Each number is 128 + 32 x the weight over its row's rms, rounded and kept within 0 to 255. Layers, rows and columns count from 0. Numbers have three digits each. The size before them is the row's rms in percent of the matrix's.

# layer 6 attention key, 320x160, rms 0.142, rows 88-99, columns 0-159
104:152131141156216058087144138176090160132143119148115126115096119127118138155119167106180144108141180122115134091177110156158093139120122079134112100123110126079161088130188112128156152170183122137146111149132166070143141097104138078103111158189115102133121182106076117101065064108154118110109095135143157143121106150147102092120088107115158195164060112146108133142152095089129078156088112060064163114113118105070084140098148150162127104154128120150134167075150101121166223149128194
099:126129141107109136097119116142115113100062070123113085115109123135132102132149181113103180158182180106122123145124157146090154129163094145106117124122127125131117176148126120106130091175069132146154121114159145050154120155120136131083084078106108081145096125141110095140081118131171135142085129159139144099162175086122212187117117073088117175167172197155111110188072195141106177167114153096133097208079075118076131143136047146177146155106145124111206103157133124125111112126094145
101:113172151120133129111133176109134125099136120135109152096194132117057180105163125158079133148083143108089086092131135176116161149076148115128120138160123105175109114140148123114097120188139108048088153112138148123125139102161056108123101142150173085109161135121129104151170120083176087146154078099054148083172100085094129091096094139168155070154085134117169139121099086098149149139118161100122132151131154143138153085150184090133143151142117098087165082112056065059225127154142151
116:147141152121182157080102124095189156112164182182118149145124184159124178097162163169121103126113137121125097131166108142080127114176120125193169123083129135186126157090091097132156132111088113112217153143158134039144144048156151169148166090129157106114085182157114073155156196157183156100144088151144135120138107195149125107069130122153094148106134162113139137147160113096113148114103151116112091116117097178087115133166134161172099149120128121111097116049169136119070158116166144
110:087137175239155147154151093126107179158122105166114148167077114126093110155118122120162132122108113121164113099082135111135123169092085149139132137144113135152099111136139134087193136120133087136118107157157144111159103143133127108118112087143199125122091098083175149157144164054151105117151139123114141150164099175168138118103106144116093128127125138108109119177102103138098134127157199137154203140155115062087136086083169146038155172161174097180169089181068105161113157192195131
107:113208119162123117101131163177115205125125085149115164104073137088124147110139124150150143104141125097128135140097102192081156165196165144168140102040124146183122168126114097059160072168189192133126102152069133158114147124157093117177103142123104099146090178153087100185113113168165129118105068156194091123177116124162138109141160086158103116110100087074115122147122128109145144131075168125106128128144078089112111118100201149169156126095145150086113133100142093156136125095143117
104:139153047112110148073156129139114131092159087160142128165153131156137131124118142105062128111129051081110134146153147072172198147088179115108166154084127116103129087122106153096087118130172120083128189133153157074119076131168172112156171189201121168066121160070121140092055134132143112120115166086157101088132144127143155097071166107151148127147112069117093144134162126171173102074134131080144129136130090154101129145124154130146177169166165094129072136115182109162150129141114086
103:133178144135127172113179129132068148098119165162170093142171137108157106135143117154151095162058109132151136036129089178112168136090175119072139102152146119156167092166146056078103114121077119124127137125171129141118082093147105156117116139132100166170155085143130142103126130121145093169155096087166168102050135106175088143062096140095071086062094152137129150123084157070129104104096098104128143108110166150114089199157085136086101128140131135152129133119159159069067131129090087
082:136160138149189124089130099192108103116022100145141074166114118136108127147127127073159128059092164165141113148148096106110130127133080159173120087162119116108101125110088151141173104133091081092092156179166183125151159156141186137175148174097122172177146103094100098101146112168126124111156129085104187150074086140181118129155153092110112107145120073170096121119157101151039144116175183149133154105091107117115104051115109164144138176108131082136129086094122108140162140094163143
089:137163134127164181077111055132143144139172153172160042138078123062127114138140133087084132112075162146071154167106089158119168150174111152113094123126116105103165191130130109163108166094118128074137122129125116108154152140103127193181129105119104107123122112123154104111130140164063131135085106097119181145186108154148134127140100122173139052114118052152113127144110102076110137120140105202110103164131179095201103123141087120212122161062113109113100084139173115127140162113096138
096:174115147103147101087122107108118092114108110135205153101125108115052165213141110165093099128148105168132127152127044098145153137101184135054095143118120148097140092134160127143181126156113195130084163126171120110165119154177095147147117145142142109072137104098078084133172121141157116114119154123131134174113099127087117141074175159170191084076124132148119069171144152117112110140154095105033136130156117135139080153113113065105168128136078090143087152130085134143098150172104072
093:173085124093119131159123124130143106161127104140171143111133139125095113170084178167115083128163143154137148133194093070085099129135124128115141134173174135068158130118096091096090124110176072204152081111156157156170095089198111159127078081169155110108115173089100104121110150133076135092121118141186169156137099124138137141117184123109130150121098104117184182186147137179120161063115095151108166165179186132146172086168082117135126112092066145169153112126184147150112175108166164
# layer 6 attention query, 320x160, rms 0.143, rows 89-100, columns 0-159
107:107116177129119091117097079081141089141085084185126101140124126141146132117146161101139111150139150143147139107101170089079115189133088182137102081067144118136135099127116079135135154106124088164156155103111105114126114104069117106152161188101085079168103082098125073141171169093145085125096147196178159120122161160124150173126137053099104174139117109130123140039088078128161149073033162139165137140139147113138132103136078182166144162086121169122137072089113111109165118093127157
106:165137092067114154106163137104158139095119116115064136101107114074073079110163090152177130104123130093156147117154151116159198093107157144180109184128183114120138137140181061156119087113163163089118126106141095182122112050181138149093160175163092134104147121119146180095141100093144130177174142137148165122118119123128153048081147069119188110123130070125099170101122099132115118137083152169141142111130176190135138103122181154089094157141108091100120110066146144058107092130106139
122:108084099139084094115110142129145123122104157103088145122058133133143078143117120167160096097093099120137090152110097171133132103176154138153110162088107132193114078157092116081135120120113140130189128141122104080126180089132147122113139101169141138107110212138107048207156151149116125115123133148119107106149131213190118103033171141169125137096108109062117131186176125142199120108086147093115112105105058160123154157118108186170065137136137122106083140095130171097145146095101122
117:164151203158143109092098139062139131079159152125082085120091108151151112126153092187134158126103133132153119122125169140166091151113053111189090135143092194146135150170165155073131149112148173125093086118140143123157072190134135102142088121119157190096109053144138113117146155155173122134126115140169116137193155094187110135142101084145138187147102099104124143144133026053089120165141114182105106142106143099148160130104162146130131137151143160107129116148055161134123122151191168
120:095125131137159118105092133114082156109106112076096140139110184139171104051116162150082133067150130087101173119149133154127176132132120113142160089060124122179144162125140039097136085121124141076154128120118169050105162099166119165171108138091073104147071143132120148179173131125108089135112159182172123093171156176104138133131136128159108131119146142152127118127149070120157152101109196104155099153176070156113143092107105241143106158109142074138122106081110116101124082133182112
111:111164093115124150070113175162093124105097150182128099143146111157075162094095160157110117110078066090030136148104148082113152106103135105140161155114113138118064141060130171155074118103130056131117213151128146136104143094152143090158073184169128181099103147083058148109135167188099105102169171117143108147124123137154103141124085159123134118169103140117129097116125095147184108094123155074148152156112130147172127129111124109176151140125136128224109179134130135133140087130109072
104:142143139128081162153160123142113120177131167127121097130161068139098169105127116188123120167081138138158140088127144160151070063116136120062095111106060156120151119116200128119118180111093115137130055162150138081146119094193142147194202096149162119138177099103152119165139094182167082168126134160139202133082089177122171095131142146178188119117072050113088149114115113154091111138128160146168132111082145141107111170131170073126109092116122163129100108093099149114147099147139121
079:174197176149182157127143192169172072065139176133128096152065153148178184094077130097127124134079126171152128148147168096105141115116086105113147099118122120108137165125102151119155134145116102094179135131142141165133139090104121186135141126117131106135144090143092113128190143113144097097147095135160150043131103159184129104139140093129079096160138104139180168081145098107113038152122145172188131128158140139161103075089127174124158072052101104087116144165116110160123189124167137
085:140135175169144123093209097123141103182125149116139104163139134089126101140084157157067100129084139092074131184134047147137120191161119159075098147160125121121153135122120111082138134093131118165167162123164150156105095073114102140115225172166106149119172208148118109146096113143063163140072125176113117179178149078150102131091121068139129125139154096178070132105086101126105112077168152138121100114076162117118116111099090137152160122118088101138108090186163160135144140144144162
086:120050100129108095132137123087111123175079162119159114142088117152088112116113062172130058036106078086109168137119114120155103107120118114125104111099119176112147114109124159145214159135136114090124106149113169120180132152087150175133111122150113138135103147132118116155122191187122203154130173092146139072137152145113145142098121173204104118064028144139108166146159127112123124109128121066135159118141159162108115128097136089166171131183140146071049113139154125152121177151140102
091:123123155170128062147097095116131138141137116152156056091105140148150169135152122168135078103175159104108130164122139101106074195190130085101145084136125103068151097072062132082165127156169091124161151170078203087128103122125116149142180088159208103153117141179081094113137159164145149110103149149133045149121126114117094094102079121145170146186125152117123163121178147114079118111119126132158145145131145153123128096137047090149169149096131139133111095147092053129099183136131105
095:141155127166152115068136136080117120108155192070104125104096212146170140110140120056131167137111118132128197103141112142115123096177123122066069189150079099096132162162132111125142135094081162084123146135072077099146137144116116122162104183082088147097139121072071155186166132115124082159148113132083110114149185118109185109156193115143105082068156143145152126144075113141158206149188084153130164125130116169127133140155116156075155101101134090141125170135131104167141125093138138
# layer 6 attention value, 320x160, rms 0.175, rows 64-95, columns 0-159
104:126150086123144071129118187094143193182154118133071085066119109072126060131089177196180184097092137126113142132117135126102104133129137140116116116122079135141109156167140164137057098104162115138192083161097049194080131136143138089084162161167149107143149105167154112151143164140123164190100128065131126119106142106112141128200185132151088118163141122081148159150082114156117147150113147120105195100101140157155118081136183163132137091133137156104124145155125143184137153111113179
119:157112150150102136125107122166189124057092124101128148051140120130092134119094115174114116123131120112127122139149133116176129104111148115095157132054114165073120074097105111123127096130067130077114109139166088057098105129157115148105109128154127106146130156155116143097128094116112120081043161123129143104100158195142142112101110130116129091142101148161094098180073178135093117140021157162084159052141138120141110098164112157102051139085119071178196125146134164131140211132116112
104:125119103095070176124124060137117054167131203199074119131132161119203169118032101145099119110115141142128146152120153171115173155124182113134129077125138101124132132106153122153063172142110147108156113116104110161144155131122134138164142107110102112159149126134085112128132062155170128126113142115161096144102137109107090145140191061155093086123161132170118138114125136081081131198128146096141132098091076174204106153075119110064124106110099167146192119102117099083123164102167156
113:167102149106136176183132123117144115138075137179121126094128133195132039135138087145090171090151096136120078151134121075185158077137119130117128166091115115071109077142113146101119123101058090136127149099130141125090085103119063159169167131158125111167087112101075120082152124135122172081140122187103102154163108130195112144125128160108176128139128140105132084084126151158104165140123133122144060130132177125161106046154065113137154184182081112108086111088098145117110125081075083
107:076095121121153085163119121088123095189172144063148105162107127051118150150100093074116170134132158174095098154155106124067140150164106129072077103109114163159106091167120133131102119103124126108127123163189125112179090184164146127033174146146116116135145125085133084188077138127151102178155102132119139106142088157142143109140150120139126106187128132103176138112158167106127116151162145141140101168046126160064093149092131095114121157146152153169077183063149177115098154080123159
117:093102112105127098090151113123151108063138142127201124116115029128170121111116150089114102070135110142133155106130144086097152072119150086148139054068111159143129068123128124106126116173138128126137117165133162101173105157117139105154093217161135103195138141128135112180121100112132127138117123142174162069088170136063096137104151135106159077053111204129116109144066142182134112175109131133138136136137122118144141175116058081099147174109114139139163091094079174078121147171119166
126:110120129104128109087128149116094074188147087086151141184096176205171113113188123120083119121110151138145106106112154161180164100123117215146125119123131047126116158107121031120174150137095102113129120140118152127123090112127109100131157131139078144141102175122114170107125192144086112077220094150159097099137213105187102127118149086141143142158116168137128106115122074158126096108163135121115107159133079120181135041115144117104174103154097070112103147106112120093113148146098113
115:093092165173101148114108020169050097132102110163077129105130135110111147094184129135125128115096108114180138176081107136207109111114091105154120177106177083171087113106130150136141085172163138098107151114137155190140138104172140123142163104118150159162103084126127077101090140108173106066136214082099083126151136140184138141126120114115145148114182126131116148137108114158130089134143163125108140112137198158098108153168129151100148108180085173144184151146111128095126177068074151
115:105158154161191193171065165149115135158157155153067136130156154128114160193182135070104122124068112135135083146108112077125097098176129098117131090115102091143169215111130168178167126100062136136146158149125086197174147176148153139106145145103096138134144126177122159128185154138115124118136129148107103097150106139127071104107127141106127142151209101094153101136152100069146131191151115060118124126089133124151121079132149087160046128081135150116106178118139117138154084177143117
126:121130093132121054148179131101135164130138155131118116168148068085107128107097131122144108136118093187081133071088155139148107114083147118138123058144152122166126113158109133200127091111136106060162102194169135080160166120097161157184061172120099190156121152115163133149122121103137086125096117094144125115079101107106097151109126156134094137116112169115127074113107076113125116115153129114132165147218109095015101162116138082119101148105170133191161088134100153190109123169165131
107:150134129147145073097149157056138160151140099103168169108183174052193146101100140155161153089158090119119108122118196162087125139080132127111141157088147166123137204107124094151078075123162128104138128074160099166104137153158146091133126129161135163179140112144176156135160183128135134168118164108110110111129119093140089050158127194138097148110129100109142135125164101107134166087143123168132133115054122085148053081082187102089121105173134152133122172057114164176134099151124127
097:091153085126138082178183215094127088119092093102168151130111094173090091154126082161096090124123066125134108114215115099097138142152101114119127146100165135111085117076118146098192137110124089111120097171172137149088126115137057137072180201089142079133116096136053095154141160097134130090110150155110106146154182115157164110085136116120136092125102130112110176100095117131098154157159144135190088125196082134159133150169114097143119118133164139131119178138134156100118184082180136
114:099174060096131075166163126121204099150142115102149136172161177122075129080153083143095157154145146173128116145139178089110142106110204100097073120137167166151133118129124160136161222176140101125156146143135106131125171113142109173129102129146124114143163140090183072165149112112151165141197106132151144129184093118074063164175204179140131140151194142109118068141160155135087120136160108151108098163094122084106152087162171171129112152092128117087127106139134124135093156158103106
123:155127082131146207068153134151147163126148146111107078143074163136123113137087174069060093114093166134176131125095108161154119150109122126112104163159114084082139135113103120086187167125110170110140145176125129156128105146124081197150161068123137108074099183099155161108191188148174169117189154164102106174186166146102148120137141142120144102136139109188043126123096117140143138072127149161104176203193163120121179106169121155127129169109159129116122134124140125132110127134088094
106:115083104137150146131129137123164151101136128137126102143139096149106130132106104220078152082091195146095140137113126118159167144148170170086139146129131134099126153158117107168147135095137151151162133149101072155114085225102118125134122112070119064103170197058152103161165135120124154158168127122150192113107109113102080090105194175136117112121167104178087118130112147132102165122140123165136046179125133196122167149136156066158135096084135140137097054155174079198133118133135141
117:095112119143117122181134104124139084134113057108097105096137095171124148158136109176129149102091097080064161095155132097111126071161121093109113170122113138141125135117061156085058131175083154135111151147128123125121165125086151172136154158041124195214090124090146167153124159169172151143076132155114148130159114121122146152183134128084149169125129125153060100157049129099138140116094191158142184157121117088120059112122162124128099065137165133150148180141086079164115119145129099
112:104182101113150085147188123098109061166148179079120105098167130091114107086134164107158054134160162114166047077156160111109156085154117120157082120145125150120154115131097150166136079103090132113129158146117065140167114132093126150135108196104082123141153112105165120158157126079095145120151107104104089109193104148127162151094116138148146167106125174075134081146122091075118131159117130056140127143119065042085144136137148120106109154085050120117094186199133107144129098139148118
114:168143075145155152100135110174148205078148106151173178100101093159100091080179143127096118101157077163069136086112165178118118143128160104112127124109092161102172103131119099163070127117180103104151103155122069117180141121189114077176132091103158139071096101159123124119127179112170160150127121182170132160116072195138091146092121133142110113143181100170171167151110157076101141163151144118102142152122153129162138139117197176152156099116094180100134113107067147149126201140130136
112:091129138146132119117130130113155128112185116150134123148148199164114100138082177146107158088134190062135103134127110103096123057097133127076129157188117073110106147045107163099133118120115123205093181141107092128179074081116143082163159118125062145118137107109196133152154133153143148134169138134082176143137165112157152129170143102178134114191131120093031110155148146097097193143124158154130180134146094146181139191102171143136156102125137090128115175122117106090127163131183122
100:084137132216123082124162106134107115126112168181092152125093106106114144093142135095166106108111075158111098145152176119175171108192153077152110072148095105102101141110103160097101092167119041139105163109104139078186173133128091154161147182146102145169129128166175120180114201102133130133070130119116116177133095099161101155161110141146124194106143099127176085115082123180168073208131124129170124113139154081107121115084117163164102135156168149112124078129130140096186108150123139
101:166058083126114116160167083077110099106109119122166086139116138110102167147086133132084129129184110139063086095093121128135186128116089083192147108159136069166158090112117099114152075159086153100159136177112177070100182102132148091112155192078134105160140132108102108155108171129155126116066139145102109118089134072109125159168074143061106153109126178130107096145150155168146083149110142148091085059144127074135133135110067135154130099125119147163163116085140106102144128203146087
111:086110113153133152115152105056139119093068149169140158141168091159156114090082095148096149150158079147094093093182105154159218095132124167108120092067125133153064045074148116132122099102099075159122112118197130099148162171097120077097117172108143152152113144161127101157088138096130128146142119179163096114193144177123107107105113112115106102123121182119180115146101124100048144158128168151102167110136157147111097145175098170063132113123138104142125097094184177153160117153130157
105:112134052112186096050165099133134040130115112069105144094106121137124176127107140081164168109147166143138168130072119165095198123051153139154132141096146101153114091128074094155114108142117147115135081141108147146143129057136109139129097109095142140129099150096101121137165067113127056138139134149191128171151129188116061119121150088105183102142109100194054090099148100079115109106153096136112106166112176102165157156126076099089126163126105101125179153161142160139118109121139115
128:109178056138081156093091138120123124090040112078073098179069135169214146120131107141108114089117158128161073101075066119144134119097164142135146183103118084128128127109135141156186214127101122122116107090092119154102118142152169113174146097217121146131155145074079137090186124124135114116114133161068110093183118147177104126092131117094153097129070096157161138115146184142143128129133103124163149145141150147111152153161130124141147172116102172134090084157139116082083117105107089
102:130157073124119087133147096115082168134162151148112101088121126122157157138055144133105080112149099141175072098105143088129115173087180132123168171164116207124191161151149083137105095108184126104125091187139105087132150152130113134158103131148120104166117108174130105148143138157130113171103127113118101140146136130144111093172170217131122182074147153143086171145139149080087061127128159146105225123113095089092114105133103180129120092079194109149149110167148175141071120147187116
108:128075097124139154110147108114142125104134072168175129142050142113146121095163091153175146107104149106116124089136137155131161103115118131136128115144142125082133101104097036156186139140076113121123137110120159081127101098116076170125125052087212094152112170124123152075112111113131157084123190156052128117104209109124118155139153143148088134091029154102123116138118111150103119161119172129103116161127162191121134097134102133168129124170057126086097085132178089081084117167139081
128:163103139115057159154110149093093114052091174072139137136125149107181045136100099111113058142132116139152073125104119134161143122103064167142143118158158153114112137142094048124107124093133112116141144140134191135101121112138091127017141083151135108105056160146125158106154165135109107097122127161113109172184213094161099122114124086110142097075083150126125129072135170161130092129128119115109116087161145070088124103120112122187154154150182163153117125119170153125143114160076108
128:100131143122159123164132188120097094179156102164130137151137152121108115070147113143141139078146068101119140107167185076146161102149081124135085136162105089123106099117112131033107074171093152121130184130090114146154150103128099140145168183086127131149125094145103133093166137157190130140162094098183134140112141157153080103198145175064154173162138101038111134103137154102125127084098089154109131165153146090117110133115129091163107085079158147193146167150118107185164095157149059
106:131144117099161163109093148135132120149150200090148128072153103090110142124114120089161158176121139157131141156112139146075088102116131140104175107152127157146085185151141163141065122140178104100083161160132148067146144187112089141141093154140116082111200172131111126193162092185134123138107132075133151175107079126129111158073092094165108122117078144154143087086153157109107101144117104138083104124195144102066089169173149212105119120067108130077136099172098140089096151117177182
104:191084118102179180141138064183123135171164128178086123130113168111192082059107146134128133131106133173101182089137136121140110120151076058121154109158175126104115149172059130094083123140087153137137104170120138179140157165170183100133138165161122149073152153121182120114083174140133097111145086137147200111152143152130112135116116151076173097098177130202072110099150114106127096158153101140120093120141109098062096140119171112094093138097128159172093144092133142147126103134144061
110:103127154202135108138113125130191118080136081128112113111129146207150137135089129139135181087150168152155064092064158155117101134138090118104110053143114204151180093120073129049088166157130101119060126108129147095115145102097096129144148070139113107134130132170138168121129130229057131101098110134123102131128133106146143146137110126129094104086119086177137097126136101062173102036200113144112108118136138134120120141129102172109129111140097121151126142125179156082129138108061129
105:107084159113140077146157173099153134130162084170122130102163068108142134090084127168129135114152111222098238129140123118180154090110105145114090123138115106109105133147090139078092102124181037115178109076147092140146126154096173153094123122119113141123147168126128094178099059113156104153159145074163163156074085149149114087164100103127170170131174118149142141136133126142144133174194200162085175112131141123125092149140140118111132106151087122112164166082118191151129176116123132
# layer 6 attention output (transposed), 320x160, rms 0.132, rows 64-95, columns 0-159
102:151086102137115068105098143165131136072147165132125128100160141124091088149130164110130093115063104153129145098125110148076029070141101126103127132127185165080162109126159073143110151125145128135094096136149143112147033112110130106167088078097155127178108090134060156134124156151087136151127030124102134135081048132124144182119151124083122139112090012108144151100149159127111147149096156168141083130136130126119108160067149100147164081132143110133148154176140134142143168130162115
113:110098102147133126145080106145133091095143116111073128121123121106148110126160158125180164127131104070144155111177161080119181177091113127146162137102130143059104126160172153132120077154074116121048182140140102056112119087082104129132075060111147063122127151100119105081121104103161148172102123115133145185163142163151130122098120154058114078071124118145178146170133161136098235135143184136142079162124132086190134089123151189128126155110088123159156130157111130152171164150127104
101:107082121092111098075112115166168072140090077194122093142142124156148162122120148120076077088118188156133125171160134125123130104121153119084113063102100164140120090103116109151114180122129082175107112131107129110189164113091154134145132080140055108085121080102176110128119031104111126131019128102110140127117165103087143126095099124127125133149149106130100108150146184102126117179100157119087078135103121115119156176121039115155192107114120168158152139083148094127136194120131166
099:136121149084134097196163073153068107132150119189139123128054119221090072143153129117100154151129171086158095148158160133148160158151098100131104134187109069156116120150031117119118061097116120121091193070143171128077113129124125145143184106162144086146112122114134143110111149146147089146176143160105179128151146144186093143156198076114179168165132177143136147136107139106109136174129166141084071127125188154149124160115146154141155174111119132128117115135067130130128137081123115
115:179167147084158146169079131142134140121069169130138122173127113085124152105141118138153134165063170135065146098163165141125159064142129178055123125117139110168183089149155086142149149160134101126145049129148150147056095188139089185083170117125148127099138129131126125176182158148089134175121159118101117163148164191151141126145089142150079130105143102169137137094144188144120099121108119161152117066086087126056144165137114135110160134118135118126030095121117123118197125105144170
114:114043101121089128149163166142173060085133174124081141128138136139133221098069107107133161082099122171123105119162109087109255125167100106103142127119104134129058138167166133115182159110108161121161126168118088105120160147172153133148162193157122150110143166171133075145150128103121132159161152135119138073133153137079122143096107158130068114103143151092133163117111136160157135130148130178110117150089143110134148201135086087126105118162085144094177110101092127113076140165159120
115:141105189154099114127100141126143099114126121128114111124082144134155168139138123175117113143126102136106078115098160122115175178174135123157151085114170089174157108068115081155155138119118090154105224123143125128094083153137145067099148089103090147106131127128184168158104142178092080114193176140144132101112136117191091125159160106137131177175076191162082068088118070121096128119222110116156101134154131152189168056148071073122137105126134123103072154109154111142150130105114100
119:138119129155094175059153053154087114149104164153073149128169132114082130094127162109110131159118164168169160078172123160097178172139170089119054108125145073125112094086081198091141112172132084174098081148101131134133100078118075129112103097127119113176091094200123088124106082115143160130110128105048126114118098159151125154114137106099162128188108137077088132103081076138183084152125098083121143144107178130135109070130130109137161118097071114126139120141123130083163138080103132
121:130123142164196131164109179099115090104136113192087138090136119130164189138185110097129127138171168100143175125140145132123000143136084127036088113156118149074152200122158154131141125139154145137109165123181160120178130148113115154165128132135110129172167102131152188137165116164110071136127158174144114096099122153127111090108118095162150155155199112067151112159082124146125117196173103107133109102126123151097125088137176099079116118126151180113125104139163115137127086084112166
126:161104117143124129112125196145119151100155161153158113106131117130167148122133139166127165164134102166130105114100147107117207091131127158133148134143144145139144139141117161109118163108140202149176059180117136089124160130114122132139074110087134208157135172145120137222227111151097151097096104103144165116127081083119113152135111184175153119112203157053199091102093174078159136122170146142139179134096107118065120118143104110124093082062145089114083150079108138134126155124161109
110:168137161171144102113151186127106165170160114139151188099085126072113129092108122141103139116131098162116139101135156123104054105101104155104139130103087133057171099163156109065087163146089092101166156130132120177119102171153156117120106138145184099096066107131089182167141095140159126229162123166118125116087135101165096128128090140133160141129107092100124078130244091105142160083117193101082101108117117123091103087069143113132134101148133126116100164092126138129121180187143120
095:100097133113167072165157100112117128103136130082157117092133155168101137104136147079124127170151141058116119087166159125130218118180059106082104155136110123147162135133142134112127054118139061153103086152101090133123116100111145148077114194086111126132117115086134173162146134147098136119155025100110140133120179178111134157143176197135092159151075151150115118145140120183101162121155113164122161128162096166072208161129122176162134162141193135110103185152117108098151112111091144
111:116159117126114161191113173148157150136142139129181157133124122105110151143114141182097104111140185167098043136070108060075074107143157148053074116169123149111091087118154141225171185104124099137138099139179096100156165091087120148080167110052118115123121163096116125095117124121108113109139134145085178142138141095142092117104198153120065160095167136160133102114057129116136148137140148103155111130116161109124075138142096143131136081093117123123059096149094171152112124066099118
118:136103104102128154105149084111125167101128090067091090090095130093114119101102122129085140171114073155161105148060091101168043156070128097113101134136120108163118105168081177083143118112124138121110190115086130188121123160092123100113150082076113113111099132170169101117103157170174134103113133125128153112154175100153133126118137115113115043114068090120134124094071047125109148137170102106162116154195122088171129140156090178126164137094191109141087124121112105142068099081066128
107:071117173105106086134181125141169173125114074058138131159121099135078138104104083151094119105101147130080179096074165149160056121128129129098147127086157190136089078156126104186176128082181116202095141158127163164100158149109183112128148109133113097136162151111117105095174130136180141145200130104108144162154106072082102149108158138144125133146141111068151117133023132098097156108135118169157077143107126143121083167106156125149114135105156145131067091098118108133093154099074151
106:112062106127118110118165135135082085136169100140074144108162151118089114145130126181103090133129138067039139114171122151102144055122129138112144101198111116147149146172143143097137128166142148102158166107101109101131111108094144132144143154143158197159084083087108142148143168128126169209116094125153099153152127126124099189101142104074199076161148098122116117103088075049168117146138131189151165203136109093168079122154163167095113110087190112164120104153158154102135136159114097
107:088163124109196107138092137127085119133163184101146125115126139079158132110125157246113108149120079142099087153099109148069138097149110141092087157128056093104121170139111136155155104105137115126157138179166083112152127137139099116163153128092073169090159123126150127133116139109125100066110109153141124114142150226123122168136139155148111124129177134078112096113101194084143118174145106089131133109095057079106142124144156112151068197149103102133056188178113101184121106101158128
115:145106069177133143125167130149199186143097103076136158110062127118138167162134178079139158091147087136120137099126128115109079118141088124156167164109162127098131125094159136168139069108151104139112072115102073121104199133152121105161077092145132155122107104183152130123098120121130213195124124187172111102100123118160082127125163129137119136149210129131127189117127146112092139163103218156076141115113186155125083142138134213092115158149115159123108152093088141162174164146114126
115:151129129107160139098158144084143098133074122179143144191151158173108125162086151174086116107149120126108110127125095127051026141088112102066141134147100053088120136101173099063142172123175087107143187116121090144131105099097141074163128088106071156127118129106175116122114152133182125144143138108145171149124184181118182142156121102102108153155134083092085121072117084123192130118108093191166128112154121117189075101131098160159102100103119115146097112105103095105186113160107136
108:137115114090084153172136149194179110099103145204105155122129134115112100177166132147132133125114117177132053146163131078124224106132105135112111159135127071141057113096142158099110145126136205140098112089171112070130197147142126109104133150156090133116128085111148176131158199107137122122155096148138109149058124160114086162120105111129150130125167108010102138147141107122185138171169161156114129132110114098057126113179176114125116112138129144085172114157126146132122083100164174
108:090095128166100115073182144133133091109147121119085079146118067110145124102139153113202159088137108110101100123084130135128255090174151160139161143156078070153148104110150084098101119111099136083102095108129127109135197120173162142132142172117076145096153175120116163114170126100168129169105125137181119134108107099135143121101151126112141141088099173081108131084115120160168163109099122098152112110159068072097130144101149151143175134113134115134153094086126120068121074178138156
105:100095144108115082158143123138154128143145147132106206137140088133152041127160109105127129184121131138138155154146111137084247122140092082142097092083128095119111117103183118101185184098122113171145125192146148137117148148142100171122144146171152140161123075125129125167103143167138139191100080089200140162124117162151124110132142136119116127094145215116159120081168193092081179140141140135185115157100136137134204175162130153130106155139116163106135122093107189132175159111155173
108:125087166120062168112118080149102169167112127089119077135127156055140186154123140185084147135136142105125102186100181135096205145109110164143093151102172128147100155149147166116128101128128098114099082131060112151120127068136142125175144091180094092140101105136135079168145123131115065113121141125152142085182157120128160116110111106115120129057112228200169149092127106145132146098113161125169122196161150132107113151103066095138131086105157149116071123076098164093089116132112094
130:108150058139084156090109120157127141125107128089146106073110111165106192101153130083129168147126179112185122148162114130119123151107122092102073106139141136176165085110114132169163152076043088142091197108112171139146157149089135149135104102120125064100177121147131129120140139160145094029155093158122148088149193154105110128122102133159146108175064182125107116119129138084183095117096079119138107133122178193183181148092196128112110123131121106123073087116114142095074155105123138
099:158137115112120159101127137123156150136199169203177111057176108033125129110091143083167159120133083154112101119115059090140153162120174107116158116141145130130155153165115131139113159117164151169145151160123067122090069123086146102195100099126124113100087139110163135152174154109100124180095128128201141153071186137140110160107121143138138130129077086130153105134096162056140112132110131083124156099124125061088093139166152132112127103096200131178073171092087133080090154102123128
101:133159149124123141072149106149112138099142109110123136123150097101169133126100041160159186062177164120095102135140062120169176125109141102149079127108170152185081159146131121136183126108104106139079094112160134143115150134143105134091151125104180132101128091136183142065126148147197112120132143178093119084119155083124155126178153156117140164238117203147149093148100108153105175149121149170146084118132147125183166113125090190169145122163177080069137073134106116164123167100117138
129:156097124149163145111132099090107163148147130095141069111084096129188091097122153099105082071115102149182123129133104133154243154127132137157150114153111156194128145142126123120103132109148130108141157139132163129133179204168147230084128115143171121104091111142144220146153176145149091064142121162140119193171151138160144149135115074157139122095070147126123099115133116177123168130160104129137102080192129131102188102069148115081134178118147115120167164161084160114130090131116120
123:115058213130137142166161147145131109098203103171116108130125134126105103121116144180111086104178131105034110100129151156162132114124068147108096144154135098067152127101194113106161115144135204126126144153061153129105216135144094159185192128150064117151118088114120145110137191088117118132143142149164122142148113114152141156143150141112167215153132075108098112137120109141143110098115139139123173146169139104048121105171118119115125105092138109153118120122068137135187116176166078
105:157140088066141151185178099159141093141095156123185104134148142076160121143137135143178105109160146150108147176147093134092126138163127131072220100117102174101081140144095151155150093158146156092148098139126087094158165146118133156156057092091114100045175190136135072183120075177133140092121108101138116152121092141134155106096144168123139074093067143177104090137093162123130083115155131126163106105183107113044087153143135121154091148134100149049102117113132148156134155136131151
103:133169148132160111133119155062077191145131121117121045127121158136091157150129181130105114096144110182140103073157160102154173101114104142079103147103157122154063172099098112061139147145152128143115151168140134116112201155150168139162162108143096115111141141159138133112124166111122173132101149131183168107155109114110087072099141144124158100122159076187053089186103094096182060149159099171196139136140158091116071144060100106117107164132096119165116110103164068110160165114117131
108:148111107165113178112109136118152157141080124136154138161153101117151084159125122162124089100181105157125110183136203153137142129129102140152122128127108166138155123114105156053140119126133141147161142100170115091102142146076187150137159112107146128121164129127120098100152148183031131152088152165115157097141117178155142113158130072126136102093100147126103174179146035128112144048155103143089122087147064100162081159124178167109053067110149160093137149087096160120093202118107061
105:147111165114110134132139109198109168124150109120130138142181130153101130115139150106102142111145127156135147093144147138078136143099098156091169079137125123094073162067177077051125103165111150151147129145098154141066129128140118101133130148148121190177129139085096023151144066123133125135105103099063132189110108108154146140075150136046166098070194101128155089097169156133096121110171159153084140164086121124147114137064123064107162083142103130101056152147119196128147156110141110